config.toml
num_hidden_layers = 16
hidden_size = 192
num_attention_heads = 3
num_key_value_heads = 3
head_dim = 64
intermediate_size = 768
vocab_size = 4096
hidden_act = "tanh_gelu"
norm = "layernorm"
norm_place = "pre"
norm_eps = 1e-05
positions = "rope"
rope_theta = 10000.0
rope_fraction = 0.5
qk_norm = false
attn_scale = 0.125
bias = "none"
tie_word_embeddings = false
parallel_block = true
init = "normal"
init_std_qkv = 0.0344
init_std_o = 0.0
init_std_up = 0.0344
init_std_down = 0.0
optimizer = "adamw"
learning_rate = 0.00163
beta1 = 0.9
beta2 = 0.95
weight_decay = 0.068
lr_head = 0.00904
warmup_steps = 342
schedule = "wsd"
decay_fraction = 0.605
decay_shape = "cos"
final_lr_fraction = 0.0
batch_tokens = 65536
max_seq_len = 512
doc_mask = true
z_loss = 1e-05
train_tokens = 591100000
max_steps = 9020
dataset = "wikipedia_en"
Each number is 128 + 24 x the weight over its row's rms, rounded and kept within 0 to 255. Layers, rows and columns count from 0. Numbers have three digits each. The size before them is the row's rms in percent of the matrix's.

# o: layer 6 attention output (transposed), 192x192, rms 0.0568, rows 118-153, columns 64-127
# v: layer 6 attention value, 192x192, rms 0.0572, rows 119-154, columns 64-127
# q: layer 6 attention query, 192x192, rms 0.0675, rows 128-191, columns 64-127
# k: layer 6 attention key, 192x192, rms 0.0685, rows 128-191, columns 64-127
o118 097:126140141128157150113104063107113191130139124153126127077112120126095156135125141100145149181095123111108107093107139119168108154130138090147131124115112098112091156134134162135078153133127130
v119 085:128129109113138147137155133125129107095137126163164085105127086161140152185141113131089135116130156167130142172083111081150134074136150128112105135103169141142124174141116132166142114079129113
o119 081:094108145116077106127129123137123142135124122084092117143111127144147127119092116176109159106130161101133148105160145129111117150113137105154166151121138095151145068120148120115205148111141089
v120 091:165115124144134138142091117149147134143105147160113124163100132073134108120112101124075167124140133140126143133139121089148122093131151091111113134131134109101136130091131139138134095139093137
o120 097:118134134117129115147092083110146119154156091125133122091155167130116123127124154116120146123102148128154100139150101148117109142142179148153179142103173110156122115137162102108088113120165134
v121 102:120168140120130111131126094087124150095138127164146152115156064105091098150116146127173112156115125094142167126061114112135162087157123113198144151117084144183121138107158120163121090135105137
o121 098:116139159119167118108154057117114138126157125137094159114153142156134130115107151123139114141138166104126108111135115164157127181164157139111146133116093152130147162138145163091126117107167106
v122 094:130120135120147113124123150141163133126120139075160136169116128110121148169064146129101154132168185145121097090122122112126107125135146100104104151149167093089144115135108125133143140120127110
o122 095:117128114161127154120118089132114065157113124113116111116130158143157115103136143135173107111119129101104092179110137113111097130083127184118116109119121149132149148091151130086092104123159105
v123 110:118155137141116118146115119127089124116141100163104133131123122156129151105110117126131106093110081112131130138146129143147128129115079124184132119100075151191121132156143149114134131151108116
o123 099:100137126127112163106149114056134120109141108104133107140135139117092120158184101104133140162104125164113143088092150083134136158183157082137093142144154139139118163124145119142149131130120121
v124 094:104119077122086117144126123122153130131122121139133170114108101168109133126156169141137084137087110122139150130130173174096118150139194109187140105140083179154109116121140134110124102138158132
o124 092:116123175150090157095138118117095120118100141132146103137145169077150144106181094106118140126128132162125121109150103147147161117153108090111112099098117095149106154114116119150115143130082118
v125 087:176135130104173117120145125089125126155086103121162080093138101112147107118112151128146152092097112112113154102162155135148116130081111104087114075141148109127162128111107109116121113142147114
o125 081:094128110155065152142145171149078103112146161068148119131161107151115107141092174126110093129130128141120133117117115139113164122138117121151140121142107135128159145155132165111137136091136171
v126 086:162160098154114116123157132112182130140105135082121188139157112147143115076132116106083126107105149140136118149090150099167138099128126116164146099143124113126118139129098162152108113120136127
o126 089:083108155123107087121127159160124155132145148097146095111138183133137108132136111106134163095131102154123141111123115154092128135154141127146116134125129107118108116137148152058131133117130116
v127 093:132135135118137129151133130149136135176090163122165104118129135115131154126111151121150198170108153177130160107123128080104099083177116120131130144129182118098155112112120131136131147100135139
o127 100:110120090123121120125106147160127099113123112136103147151118124154146132129098121174132121083158116128125129182157125105089072106090156139135169106154164152124127150130150119083111116141136101
q128 240:146135110163120107143141138143133170140140118171119153106068125116102103141177135116157105131093100099108154155120142087100147126122103123117115168166077101167110087117163093165164100125173146
k128 063:097124133105131147125115186148158190146157120141122137115114092112105137098190086116146127095101114133131143165116121147074151140105137168171113162139111097105065111121163126163169117135144137
q129 087:171145093164119079139135113131143174140122142141152135097118142136102122115139131153119101118096097098123183145145121086091130123130094134110144190162075122160157097172146098169161097134150102
k129 165:126127117153132088120143171151137215119157140136128151097094120113095107135162129083156111127112118110109142173111135096113158144107123154130108154171123083142085119135164106174172123100160149
q130 068:092144128127117143117109168111143116100146099152098122170129085120144130125157121083163135120142168172126107124090146143148111117083133166169091124109173135129112152092149142118100159096122159
k130 082:130099168097137163130110062129111085128116126111128104133172146126174120133109107148116156122117129168150123105159110143170116135159148102136154123085120157121146106128108151102073145157131139
q131 107:153141120183122121118147134142140161116147123123104123104115124075096079165169175119120100126139092094068129143102141087132141120116108103095113167165097090158117101130194113167148110133139129
k131 098:103141125121115089104134159135158209113162131120152170115104122133113110119153111084159120105109124138151122162138127129109132130118112161156113140163124088144076108135143102172183125106129161
q132 085:073083126088148149115136110126138137128088151113161104122170154193156150080093104135129128118117173119161107117164093136123095135173125123149156130112134168103159125129123166125118129120150112
k132 087:146123108133128162134148076112082086123070123102110092150156162159158133109084143139107131126159135140106144085128149137174112120106154111113121113124145164129139147122077126091118133140135130
q133 075:095160144085125159075125165113100111142118107110120111139179067129127138122120110154168133123112140143164109121110148141155082127121146141161088113101168145122159167091130129099092132177111158
k133 090:120117156127133180138125066123118090140113101112134110111171132112183113148121092179118142153144138171160123115150115156141138119133139085146152122104128165130142109090096164092062117156119128
q134 088:116140093150131109139165142168148157112138125126112144096109149112101102144156154093163110127112091142084093148118151089112128121088111124100084149149092090156094087140181104159168132113141124
k134 093:119135119152142082116139170136143206136158159126111137110093149124096126113138134084162115105096134116116125148118125091110136128113126140130113153160121084138081127136177102165192126094141152
q135 073:090148117097147142087148110118157097116118110097186131114161169146144138142118094124103130130093158122122166121141151113150129137125093192122125136122097149135149119133127157148127135133141115
k135 097:148163151127137149154148098103136073130094098136091111151124166115146124128139137145110104121123151141117089112132113113179105100127121092165134079078149150111161146107117149076118139142122092
q136 096:106111141160147100126133102127161112132103133098165110160129096122116128079115126134076120096112157105115142124117086146120109102163163103157159130131139141119163124135131143104148143120107136
k136 089:141129111091107150123161101114095072139106111105127132166151141198152131130104157163099159130161144081167127101127145141148094111111136104127150091108099163133132137116054128101106140154118108
q137 090:120131163114169086120131133171170121131163112092157103124130141116133114075106124127096140126132162117091163136169099097128126110090150107110111138132179096181108140120101127112154135112121153
k137 112:129084115176116112163120147141165154115133162152146156134072094118137098144137122134129103145130115096112090128156152139137109133080160133126185150168121112114092114151134117169151129114109136
q138 112:141116050123170112123157117137088152126122158127164137100136146147111144131133151130110109113104127069186148133153138126157148115135114120098113136163093130127136174153128114159098126138093143
k138 106:127126148119104133107122193096135118147112118161123164085120159133128112114139147106143112098116125139114164155168101101155101138107126137109128118141099123138142112129140174147124110107097112
q139 096:122129103122147102160155116116120162112099134132161110134127087101122160136119152082099139114101091166132135167151125117125156114132198086128144109141151122115142146160150123098119169101120097
k139 097:139156122111114155085092129126112127141132156093131118162113178098130146108125193109129110138128123131131158120124160158101123143109159172152121126169072160133092143141143103100116140135148070
q140 077:081088097129134116118176121121074155109118135101120155143140088126145131097124098126150106115121139134184070123100170134118127121094143129111057117121171107114144070132122148157102133146090144
k140 154:124131120113100067100121151149151198128167127133121148093100122150095097127132144079144107106117113122109121181127120110128147155110098165132126160168131087152083117129156110138171103094166136
q141 094:118148117164090100169133140115139160137133090115113158117112104092127121156179161100153097127108097106113110146105117116128139154146080134120105106163060090151098100155170114152153104141163116
k141 061:100126148130125097102164169142132180128158123139122120123124141131113136111111140073151135126143113096137177166152147119112178119148124149136111105119131090151096145121155096190168101110126149
q142 106:122171131150161112103134133189125161139141149131102118104123155127097093164142144126155167143096094137091128111118122133140144179148139136138119140113111094123146157080159107135154119117164122
k142 065:112114146107123130124090143107114133141123139118146108164091112147166150144161087143156184118090139147103085144114098143126135143142118146119105121115131118102105139182134113137155123135109155
q143 083:090089139094169104150133149117114118122122120132148131138093141139133099134120112130154105114177131126149142126104135175141115111123113149138127159178122108122125111113110131161098070131126175
k143 148:097122140141143181141108103111097087139099097128153113139131116156149123120125153164094151129144144137084135119152115137176112128159160138150130109086107143140148114111113159101076148171113133
q144 105:121122161125078095115106130125108104124159151149077143121159144122149117148122117129152175109133143142124142137139119097164155131124118103124111105149113094123168110109127110101142107082174109
k144 101:178108159128133171134108137160151159141148127129175121148128111101095123113133070130118093139139112125128117147142105121090114146153143114189085144069117084140135131142158124099140114148172126
q145 102:109128086126144157118138156142109120111122116175157125128132161127092076152109164139079157078189114146154158138147094128132161138122129102109158158122111140118129159140119141088125107108130134
k145 101:103130098114144169125126152119164116128154132128077133151101144124147104154127130142111114099133161140119143127132143111125157153138115113097096065161094148162174122144178147123105108117095099
q146 066:144160115127111125121087114130162132135118133102120101158149115121136106122108137120125149140158097168174118136140082104123110143129098151111099160116133114111117140110135129100116116096122149
k146 260:116123127160144088125154180136145203113157151140138130121091118112102107133152114096147100120119115108109135172117135086123151133102125167115111141186120099138094141144170110157172128084158152
q147 152:136156152153135112126125169132133153112169121160121149102105144109115091166160147102165111130117091139104142146104157114103159146111097138107126138168066094166086100149161126156142118116146141
k147 049:116127115124132155156111104108116076127087116139137138144149139127182132127110127133120149179139139140108111091151111164156094111133162110111172100130140125109176152118131134084108148170111096
q148 098:090109108094179183143129113124092096115130132156119130148135169142143162121139119173116133121158130156100105100149151149156117133167138097153182110117148162112169136119077128105115118154117130
k148 211:134136111146126097126136170160134210126169140135122155105096129118090125141167137091164105125111123120106138168116142102096156141108119156128104159170111079143083107140158113171161119105149142
q149 207:155109122148098094145134161156151161120155128156130151093079096112088104165148157117140096141111109082111146156123142109132158130101128124109128153165118091151093130141155108151147126116158122
k149 051:125137151102113153111103102104131059163109114105129121152158126135139147100096148150104149089148115140166127067127129169126093120178108089143138150057131173114160121131109132110115124135099116
q150 101:134091115123155125168140139130119107106139105154133143146129172138102123108122159110151153117114114067125119140118132145144149152181124147130138096136120122097178153135121108153133110120111114
k150 099:151163156081123107121145126148124146152112127095121154101110125117096099100135138132131148121119136169112088138102107138058120129116164133079117169130119145151146132121165123130154097130120082
q151 098:102119126122117101126165117194179123154096102098159104145135080094135108123108092134103110131116132131128107133114144159140139133123131132096118153114142158139116137148177150142149108115183110
k151 101:127145161132118138118154117145123102112118111103114129178132106105216116092122069105147083113090129108124132106135075169134106132132140102114145091132117135164153175146103121133144108125127097
q152 115:084069123104105138106139160167157144129132134144155098105118104134123154160123167151122117130114121148121102120136124139156109166118139090127150129110093130116151115125119139085115103117122113
k152 111:138137121159117157165131148146097112148123150106132131160096117109124174128094099114174131107114137133121140126136102138124157129209101119144112104174114147100122128166105165198144125126116117
q153 105:116152150119140122096127103152109110094139168117148145167109126158134139158122142132169136108116100114128096148130104139139091119144161100111133152131113083124142119089132110114144136129148136
k153 103:120104117171122126135156143129077155143131168101138127137104128084131125143188108108141157146152122123124133139147169139142105160092169151132130153104131108121142107137126126174156121154143123
q154 104:116068108100131141129108139147133124133126124112127116141104125099145176121157102099099156144132158120191164171114122085084128131117159137108118112133138151151094136107091128133108093145120106
k154 099:092140154149157123111078105105058122145101132141164130116100208123123116136101130163164124079124091153089119134156119123102135189131166113181148135117132129096129137091136121149136135140153138
q155 109:123109126142078139125158137131141155136124164122097142124149105170135146153102180171120144110122124106159117142143107154153120120160122113132126170120180139112112160106078096105116065133079138
k155 103:137082147168111147136164178101099167143121122077181146158147138118127167094152108137143153115152156130094121135071164140095146114109146140099138103158106162138163151139130161115105121137145121
q156 103:107118126145113124122110130114092111156112103102115160112116094147118113119124162096123136087102122146134128108141183125077112169114113124164166090139134167136118083104191092156120149163106124
k156 102:136135118156080090114123140089131119122140082128142102130134168152123140074113177130117143185140143142156152145164142114171119167144129119119127139138145080110129131145125134137122147148138109
q157 109:124125133126148115136156156109119147143135177093180117154147131088132140139091165147118123132123091114128110098095102081138117110105164167158170144077158116130154152107111141138111137078098148
k157 107:121163129117100125133094111083111108146148138126175159169112138127116148183158099121122159111116128140133121110136086155176148085124049161118103141154125175127146111139148151113130117152119140
q158 112:164135151162091124114129149141159130121114153157114108141129145164130166070138072141161139153173145122086094106129103128113123135126107143128131142106093134116178117095149162178135102172151158
k158 109:139104096122179114077104109108089103118131100084129091127126158099146107122084122135118107160137147150158150094155119161139120135144158164156154124073144164147126119095129087146137141116093145
q159 115:135125166105101129147108142072148111177136090154136136110073143138137081128145136135130157128135091101143122121102099145128152142102115133146162163117211113169115151131150144144153157123135095
k159 112:134118152145146165094113123151169141124165148161140150119177118150137103157145129078110166140137087122174117097151131096128121133105112139142126138103067165141137140141121135129104113135109142
q160 105:144126104078149138141126157139119109156134146123169157138116133167146157138126102111149105066120127103118092147101103107131111077156127141091183104153062131114153158132129117172141122126155170
k160 104:144079143143104106145125135115127147115154153141137132103109119090156129152103164117162129133140129124096138133160112094161111136114126094117133136082096119129113145104089127172129124092120149
q161 108:157159111137120143105093103156145124119127156127156159092149108170090125138105127115154120135085113115158167152112125148137131093130111133182138087129140141108115115084090129089105177085158132
k161 109:199107107143186119143130156085085107114107133128101092105111140171110130140148154141112100109127119113153148147152141107128138102105105102147171136084118121149118118130132143107113141131140105
q162 105:126130106149164150105155145125077098110161111088071082122115166138117079185161130124156111163143148158095124122105112152120127127152112126130154125133104154113123164099150118141114100103127116
k162 102:114143097124137164135134127127142121137114088121111130130120136154161145104137146141149132148123155152120072112148144125093107099141117149125134107150159106133141134127145165126156103111123157
q163 102:152163165146149113092196153117150111127115117112154123152123126156151120125146127125148160132099149114182089132136165090119105129148129109150066140102106117140128083145107136149150104170149142
k163 098:132084189104168091116141172175118129091128087137124106155117107118095123081131130121145100129159148104117121162156143150129109142113153157087136162111138101128149106118136121148154159105139096
q164 107:114124143098119170192149125131144127114129099117129126123108147163174105163127109101117110108101172137110111126145149146077108137087127146135120155130137143145159135120103136154121101113156149
k164 103:121150138121146137105138119138121166134161121142111163128121103067138134130101086148137121130133131123085150142131156070195145129142123152114108163130087107112098109123137151100138148136100129
q165 102:138175104072134144096141104146089113107074162113109097160154143141104110158122143148147174142122108127184080118138112109154083108148139114106137156123160122096135139101155116133147184134128108
k165 099:121143140138151122130099135113108160153126116118142083135104112098139128108150127126151116116131114150141158116166120102132128100124117132148089152132134108141128114126150164136150113147146126
q166 102:128150170126123115100101111118087150135115098128123123137097092157125086094089093101082098104160152151140121138129105130125138142124166130081110103106146132090129134105140151123169143116119100
k166 102:100109124146140071127128101148105103101182134152113130144172107156135124130105129129103144082127104146170140123127083136128092126128169168155145103115128130111118129147106143157089124113138111
q167 108:132087097112128134128104165153066121070152106154142139085111127140092094165109121143127117110149101159104162106126112172136141086111100150131138140140109117115123152125128113138130120119131143
k167 107:099139126172147163105135125097120070168091134146116125157143139122123075087116127147110143133163085152140134101116122105074087152160090126065111100160124133128152145103114130106104126154119115
q168 106:155137118123134136143148137143138129113118101079137135126121121136101113131103134116128160122140131123113105145137113135125165123106094149125139139152087107117142147130119116131133121104147103
k168 103:128141092099111091140118092090139130145121104136088107154075145131079125115140144168128129141150130132098141081114129103139116153137111123113085110088135100138164128111126132142110139085144158
q169 104:095125138087161131108084143108139121132117132085137087100109114141086158167123152105121142111110148134114112164097113124111104113110163153163142117123133116143091103111152134149115150116142156
k169 104:126118150122141139089109143120104089156119114133125108163150136176160126171113186132139145147102118161119131138134150117149161109133148102118116115118142160079152139099093132087127152154111106
q170 110:121123111125134146147134147157140121140079189156086169135135111103122104149144051117139090124072117138142101140159111096104144094073088172125136120106137117164107089143133139103119091126114111
k170 106:148125136125090126138125138117143100134149135145126146097119101123099160120147197125113140120145147126095145121147120148128116111143186089129175081123159119109124138096127086110107125140131150
q171 114:103106140097112147138134110095159126168134157134154120140091064169134087142163126099099137089147119136163131106150127150125141124112151119141143100126163109140097143172128149102125146099139154
k171 111:127136150104122156102067137113135135121136121108157120117153093131143141149142134142147154136095138151101103120130126112117117112116081179102183143140151153125146093173103133105117146165123111
q172 106:124154126164160111107120161146186112145137136107130134147099103132125128129109114128124100158107171153150120110124144157150144140133126170124103139109141105126162142137162147153127173132085131
k172 103:107110135116080135127143096151130149151175107140161151148150095111148097134129120149126120120084085109162111135101120104122075086153135147098164158165085127114120122139143109174159120108108113
q173 112:115149094126152101108116092155076148146156177150150114085149107178197103089152138091134154127106096144069129130129121121165132122140154119108153123097090105119127149102130177146115108069172153
k173 114:140142136143195149064122143124135140141112128120144107121146102138122135171127148131118073099111142165085098106132121114118116131116078138134123130120110134119111134160112151063147121111157098
q174 108:151157110165117148097092118114174126127139177188070088156146165152097153147145168139147125110115156134127087134120104136143126140139110114134122088121139097111152120153169095145160137155137120
k174 105:130101135086092151118141160151175136136127142103137152098107086166151106118113156126114179104135137102118152104095124116109103123141129126158112148102148147131152134141106126108167113105115137
q175 109:126124147126134089168141146079113136116106115120159109103122148111140124138149132150140127099140131119172101147114125129151122089168098155100148119120097113121123134141111128167135095151137178
k175 106:124130105124067112181128097109139103120109129124117095098110139132160164112134120140123117134149148120128078133133146127156126153122139132163130103128124151140155106103125126104133110180128159
q176 106:101087153195059121093097118143129105159091107152149099146123125143136121154132141084144127135087148130070122111112140126152125156121140110124112123122150139109132112174117107115114153133138154
k176 102:063124088137138136144106144116143139117122167115143108152123102134146108098157116140149137118117130135116192178140138152114120141132165110152147143125155105124139119142085111135129128153122125
q177 099:131130128168116122121123137125124129129129118131165138153148106167138078125121149129159112127099132122129127129108092132144115144085150112113129086126086094158175130157127176130125138136121116
k177 098:101120128115119148150173145120169133118127151089107165102090134074102108160150116137159123091131140131194133146109118115100102114128129106127179146113164105149113139103134089097181105151093110
q178 109:113131168114144112068128117145156140082147136084146137148128167162148084114160141122152137122133159116123141134140139097092149125125130105121121106157127128155138079157141125102145145129146158
k178 109:122116113126208144171101110120121124107101122165149142123145143127085151087129139153117140141118145142108128109114150125178071152111141145175118165110157152105139124104129172157100108105118135
q179 102:162122150087126158140100112133100137114128156147139085137147192105129120141063125123145110133114117122125145130094118172165140087111092141118142148116095139086090129075129117155141148157170090
k179 099:117104118169156101134099133112110118145096097122147132106124087084133140153105164099152095138137086138094109135093128143145133108119135161115151169177144128151141121115118127115119110141105096
q180 107:100143114136094155123172087200133135085160150144098158093068148141129088140166116121070143115109135176148088146096141122124138091114084158101142154115104177147093121126134140160139114151136087
k180 104:168121122141168114154093129119144158090143142140101143108155123100133136136130106107116131058143156130154115092153137098132091153115164151121099096120133129122121126119128125123148159095161144
q181 103:146161094128112113116112136109143153132127131094109159138142121151159109120149113121117128128099175107119127128160124151127129147170124078101125169123075136106087115147158130152159094106133147
k181 101:155112154135077133149117121129134138129097166130141150120136151148137162106103160128113152121145153113089115125145119102179144118145158141093139117096110133167152136112064118127134121104131088
q182 107:110092149185147151195132139146136129102145125119156147134104108147091128136154123102130132144088146169137113128158135125138129143105161107117114141103106123152128123153116136102143122078129128
k182 104:132099092104094140138131101132148083144118103127160101171156087114115139111148152151114139132159135149114129123171154118123109100160116085110132142083083141095120138130115118087141120103126112
q183 104:083123136116174161095127133140127110155175108136140110125112156140113086119151112137158112162138078125134146120105162110137102160109134125094132083152131136168121128144109137163157110116106136
k183 102:152095107112179153160133099170119106142168121182101161147098111112156149163122081134143162107140126149144106125092103145122095102119087134138123090120142135087160146134113192099114126108124103
q184 099:149143105154150143121190127140099108148109106107106130108122135175148094155133124108142096113144108107096107117183135130119128160127129112139128139118134156137123142144147108137119095156125154
k184 100:155126084105072110121084113137126155121133159133113100100148155110118208114170125165113104153077126147159123162128148155136116130122112131097162126149135106115119121142146098176097108139106146
q185 120:112128182122097109168091139120132132111117106135132135182180122152129120118144187107081114106130104158095125147128089141110120131100109151096123085088115128156107138150155138155109164116101100
k185 117:117152129059129125183141101117113097145111095110124102178137125114124136161142145129129121127151100147133134137132114142137141101140094096140140158142135164129151138158121093116137144147088149
q186 104:105142132111125130143132154115105117095116137140146158087189104120140115180111146113101134128150145127154150144105134128149144126119132114124135147091151147124121101110147152133115137103122132
k186 106:126124145154130086123099119092169134131128135163135145165105189129121168121137129120095118129104142110101148122130114092166138118106087144164139137151158122148130145146121122158122128141138141
q187 108:111172134130150113117100145140113125122137125147151129113145136129109170137121161171110123091122115129097131130099116134130122146139127146136130105136114111101144120112098105140120086117092147
k187 107:117143101125116125150151114128115114101128119137104157147118117116152144138135153179109130139157147173097192142134130133121156138130125120115079118107101090115134128102133135130101117169145166
q188 104:117135131105121155084061148120153117151129140127157131143066154120149075152087156124139140145088126096119092127112078136127162123150098118132123136139104147156152138154120126127132135154112129
k188 102:131166089122140156150132125133102122097104135128082132127150164121122128130113125149145141133118164153113156139075083130096127124154153134082159137112142167144163124105130162113091111129151092
q189 114:146128126145128114105135134147106120163116138177099136148128171086146111144138113164126118094142105137183137162080127126127141102155134098142139113127068125150129126220151131109129085089126129
k189 106:174153133076140177170137117148141114136143132108084097136099106144151111123137116129133100121122145136166156163151142153140095143164113141156125146156148154119143138131129149146125158124134154
q190 109:160101124160165102102114131112168137102139139122099102139139079135096149179118097136131155088108143128109131131150137108110122112130106126111107145131054160117098126151120149140120137132144132
k190 105:104106111118127141079168117101119103136130171111129121106160111089126141148129170145100099136154134159088126145149120136061140099144158151141132126165156150087141140119146170131118122104104133
q191 103:104170125151167159119141147161137144130126144111133122141125145111132144119155090148122158147162079178148105107104114120120149139150136137073126104138088110166103100137105107111166052145111139
k191 101:151140101125139178123155121106127110133109156181149145115142108097143103108095071170106115114148131134158122116142139127110148120143133108184141119146119133147126147136109159122104163111085116
v128 108:155125135131151162149149122134146130115144097111134150110133157114111125093126119152163096167144072140187151109182114129102118113125117074153112132117165142135141117159120177131068116121129152
o128 112:128111130146139126133116111116140107107143081147105133109125119144122090158140122179132105128138108141133102087090166132104154121041129111167121123110133082126100090127123149171124123121128125
v129 099:179092158107143117104117095130103155091137125110106141136160134110136111130129125133133119160197119101119117104136140115087124162141141090107144117128119146138147152061146179071140093119144110
o129 101:176106130121154127118107146115131183076116138171092135164165118133143124157143127118102116121148133152100112104114146158093109123073163098138164114091142111165153162121118097102144132109160125
v130 118:137170069108161102123132101164122129120114119121116124125158130079118138148117162163115127108140144145161157130113103100132137155080142136122125115142140119156133131084129141126111173155152094
o130 119:114121114088133146138135134134106146086156087064104124156133125105108100134176154124085129119138117112128105160164116132081123108123112117141140094111154150122106154115139162146115146153173121
v131 121:127142133117156141145140155130157145133117167112110129141155184163105165130121111121090158151143145142100093093142136114130123142141150119135117146093141091109111102161094117143133166129130133
o131 119:110086135077112138173139143138149121143145144046131150102120118103110145103104119110120133127129185104138129135115096116154154135179121141158163153147134105151069139148130144117137136081169157
v132 119:152084115105110121145121134101174140159145113176140107108107142135128137125118145096114113119070109162129140111182119092177138095131084114147142123131114145149114155136139152085132124123122190
o132 121:109128121156095119145116146090134113105171089192103160088134128133133183121089078107078081125123137164112134155131112082106188098100135155123105145101141117143089093127123121107112128148090122
v133 108:122132130123104114134118163136153145125102136123114097126109139161138165110105097113120170127100110115125129160093112119099112101115155125144127146127142097100130138150109110118164144088146126
o133 115:162144104137097108120182142119158125101122114072119110104129119115182141104129120129145112101119107104105147153113121110143171174137140124148142102121140137170177141195123144120167125127107123
v134 108:110092126139175137139128119131140143123091155139089119139163115122120075143120136099083152114163177115112132125122120149155148225158130114154120105125132117120081122120113138124130163114125138
o134 112:117116146092166106141150166171108163085160141034097119155146123100100108114174139108145127142140173092115134131126118104147090145192151132160121103136083144144130131125099122112182139100131169
v135 131:153105135102134097085088118108124129158111128138159151114068141094108150125130107139132101097095116129160145119131102104146106150112156137118155108136095133146167151114125153112152184117118127
o135 123:102114137099111152146117115127126139100091151167111158138134121104166142104109098095092105137134121146126085101143120140092156146098155121133138100118149154137126104091136099163119118125104100
v136 118:144150151106137111153165108123147116146149110127133103111120158172133109129126136094144126187201101150173140091144120123145105115184117099114100140154149134077125086178107142118098134120087166
o136 122:140127152131161144118137092137128095165186157148116113119126120149095126101098158140135129153166150148132113118084163109116143126170150092140130137141079113088107087150098111123151125067146108
v137 105:111128181147126143148151126144160124115124129130098090112133109129112118164112115160114175163100099078173152090124119106135137159128154094145124185139136118146132131128112161103083124099122126
o137 112:157107140103115154156160163128142137134125130112098131127137115154148123123129133133122130073127091106140124102146141131115145142116095121136130143115096093130127098149155132122105096070171118
v138 106:107130104130135124082094124117125124120133125107159126141128205124121135098125160122128118117166153185113167148139124119154113105117149115129101123134103111100127104098152165105144117137103155
o138 105:105105141133125122175095146109093103105101128141117137160142132146122138128131104095143094185136147128116090173111107116108168162121149124164064146107131140149090100098102131102098143120099080
v139 099:116098101145110138147140079146100109124144125128078144088137082110144116131131133128134151079146130141129123128161134159121122134135110130158143114146059138112123174120138144099139069129148130
o139 103:166151105096091075119122134163123136117184157139147158151155123113139149168099139104156112139106119137138120143112116096122089151104148104154091092084106152118150094140101124117138115153145108
v140 100:138123149131131128136095134138153142143102097094139138107117159100093149186163103125092138116121175139110144127177107121111142125151112157124107108112132124116152088160126100081151139128129120
o140 106:110123166128104111120151128158087176099110065074142127129124112111164119136104145118098134097142158098117116157126026143130138154150132135150144112152180141129111105156100083132122139146118127
v141 111:172154151152124101089154131132163105094123182123172104109152086161104140134159126144109147092131115110119123109088143100138104101114105145098160092116171154103156130155121146168134150142107110
o141 111:135126152135113153148156075129120077103102144124155147106128102134092100107119147155095130102160148126132093125130147144130073111116154135113181096183125125126126135128107102141117124143123165
v142 112:142180144118119141161154140124134118079144160146140130124158083131120130149184169124119096074124105107126119128131160140150134112164086157143145075130117162141151129126143133136086121201125135
o142 116:122144132103132149131169151139102115089101158173136145144112113152129128147107143126119095117159130142145128103117143100143074124136125151113141098163137124097131107106102096089083130159120105
v143 105:150062120082066111129101112113113123146123123178105159115123116183178130106143122091097134069125143104105165121144136124155128141122172135135139135156093085165136154150131134155162132154144137
o143 109:134130143123122111135104067093130150128141143137153110123129172140108105079118144107110146128099127145145150124150106104129158149129189151094131126151111159176164116128111173140080118173130109
v144 116:167113155149143155155090136098132141097132149129188126147173138172130129148100134094149115151185048149128113118126120124135140119102060103081091122121158165124117099152132114132087090106110131
o144 117:104122130125146128152140140114116151095173133121110163147138093118104121137120145123159100112158166122108124155114138105113146133117118131101114109102127103122100130143106100106154147071064135
v145 108:123089115128145119128139150117156118135175133125128132147136127184107144104126135127098097115134183150125087111158095115162093116147116111116183095095143135094086135151158128117173154162099099
o145 112:099121125127120096108140143133108099139124133138142167079131122082101129134110114182076116170116179103155135150154118126116094088168106124097199139143146120135111135133091140107139121141142151
v146 115:128144172165169107136123131144119126130114145111142100135080115101154131114113106107116126095100113149118136122165121165125098172121115156097187109106117155120111157139148117143142110177142136
o146 116:089123144116169065103068137177108107156138153115133150123136117117144135125110149179134140162112165117127143112168113187145127105126119121122183082120124131132139143149135113127143157131090137
v147 108:128174190118120123158126111126129146109163141092119147115123132126115174178181116136113167106093148121130150135082112139112127128189113107161138140154145097127141080094101124133159080140125116
o147 113:157137157106138138094146148097145155127063153118145115115169115133163126142099131112118133130153098102149114124108091099132134138176158125172129116149118125117166129164177138158112147151137102
v148 108:132088128131168146184129143154113139123100126146120152120090117113122163164121121089134122148138108114106167116164142112147135144120113125178086163138119093177116137104102104099131112140103171
o148 108:148114132110147116121129142152189154150143116082106108096069129113090081131107128112140148152117110145130115104084135116120142142111124127143117140136130114144095136116135143168107147126096146
v149 117:124151153138162115085097100135105149151128155116101148140126093097157142134118102142133120093129138156137148156066119132122101160163111092128135103135132139094154092104126137132099103123141095
o149 115:117159146126164109077100134117112126135080155143093134186126125128131119129141110115144128145146118128156147158115134124140080108132108120148103115103124129063118153157154159159122137141150143
v150 110:119130093164102094145157129126158144160113150128127143113114138117112157088141079149142184149091134136169157160154103139063130086100159157111116153149131135113158159091113080153136143139126109
o150 112:148156092166110120092134103163141123134106054120107100138103100152141142137148134130100155064104106106150166130169109139125181110121145122141107148137126143130200139119161157117149132140110116
v151 121:116117145100131111125145164133156115165141142129104110135134156209155155123139126152111136113137095114099080129114131127146133097098143151154132152139117080104088161169092132129158130126109121
o151 122:149108114123120137179169127139190100184126114083142114096114132135183114082102097129149119148108143127106100135116126130148139140161110166105148141154156136148120141114125132135099118122098102
v152 118:123125169100128150161132130103146134133140160124147093099110096146137160146136121156135164120092140146176137132103104132100130079108116161120145122140103099120125132130100136139151130181153105
o152 126:173105158086135138128144100130134130123098116104090131102145141110164082123117174129081117130162119125129112116165153119134120112138172130114160096119101131103173142157140157140118163116145088
v153 116:157170102114106160129106099108095115184130104133111108131111073078120135095157155121153110129117131127097178088139122159124119145140124128123146136134112137152114081157125153111128104135123130
o153 115:116137138125134180108118119102085132145096143190149113101137135133171177116110107125151118149135116176137150078126127164106118107104085166144119154127120143117126060093138127098093082142149112
v154 115:143140162123140136148125150109132139078090135115147120172140142138163129153140080122134093135119098144160107119146124149140131144151043137163137116142137124106088114159157097184114118131147138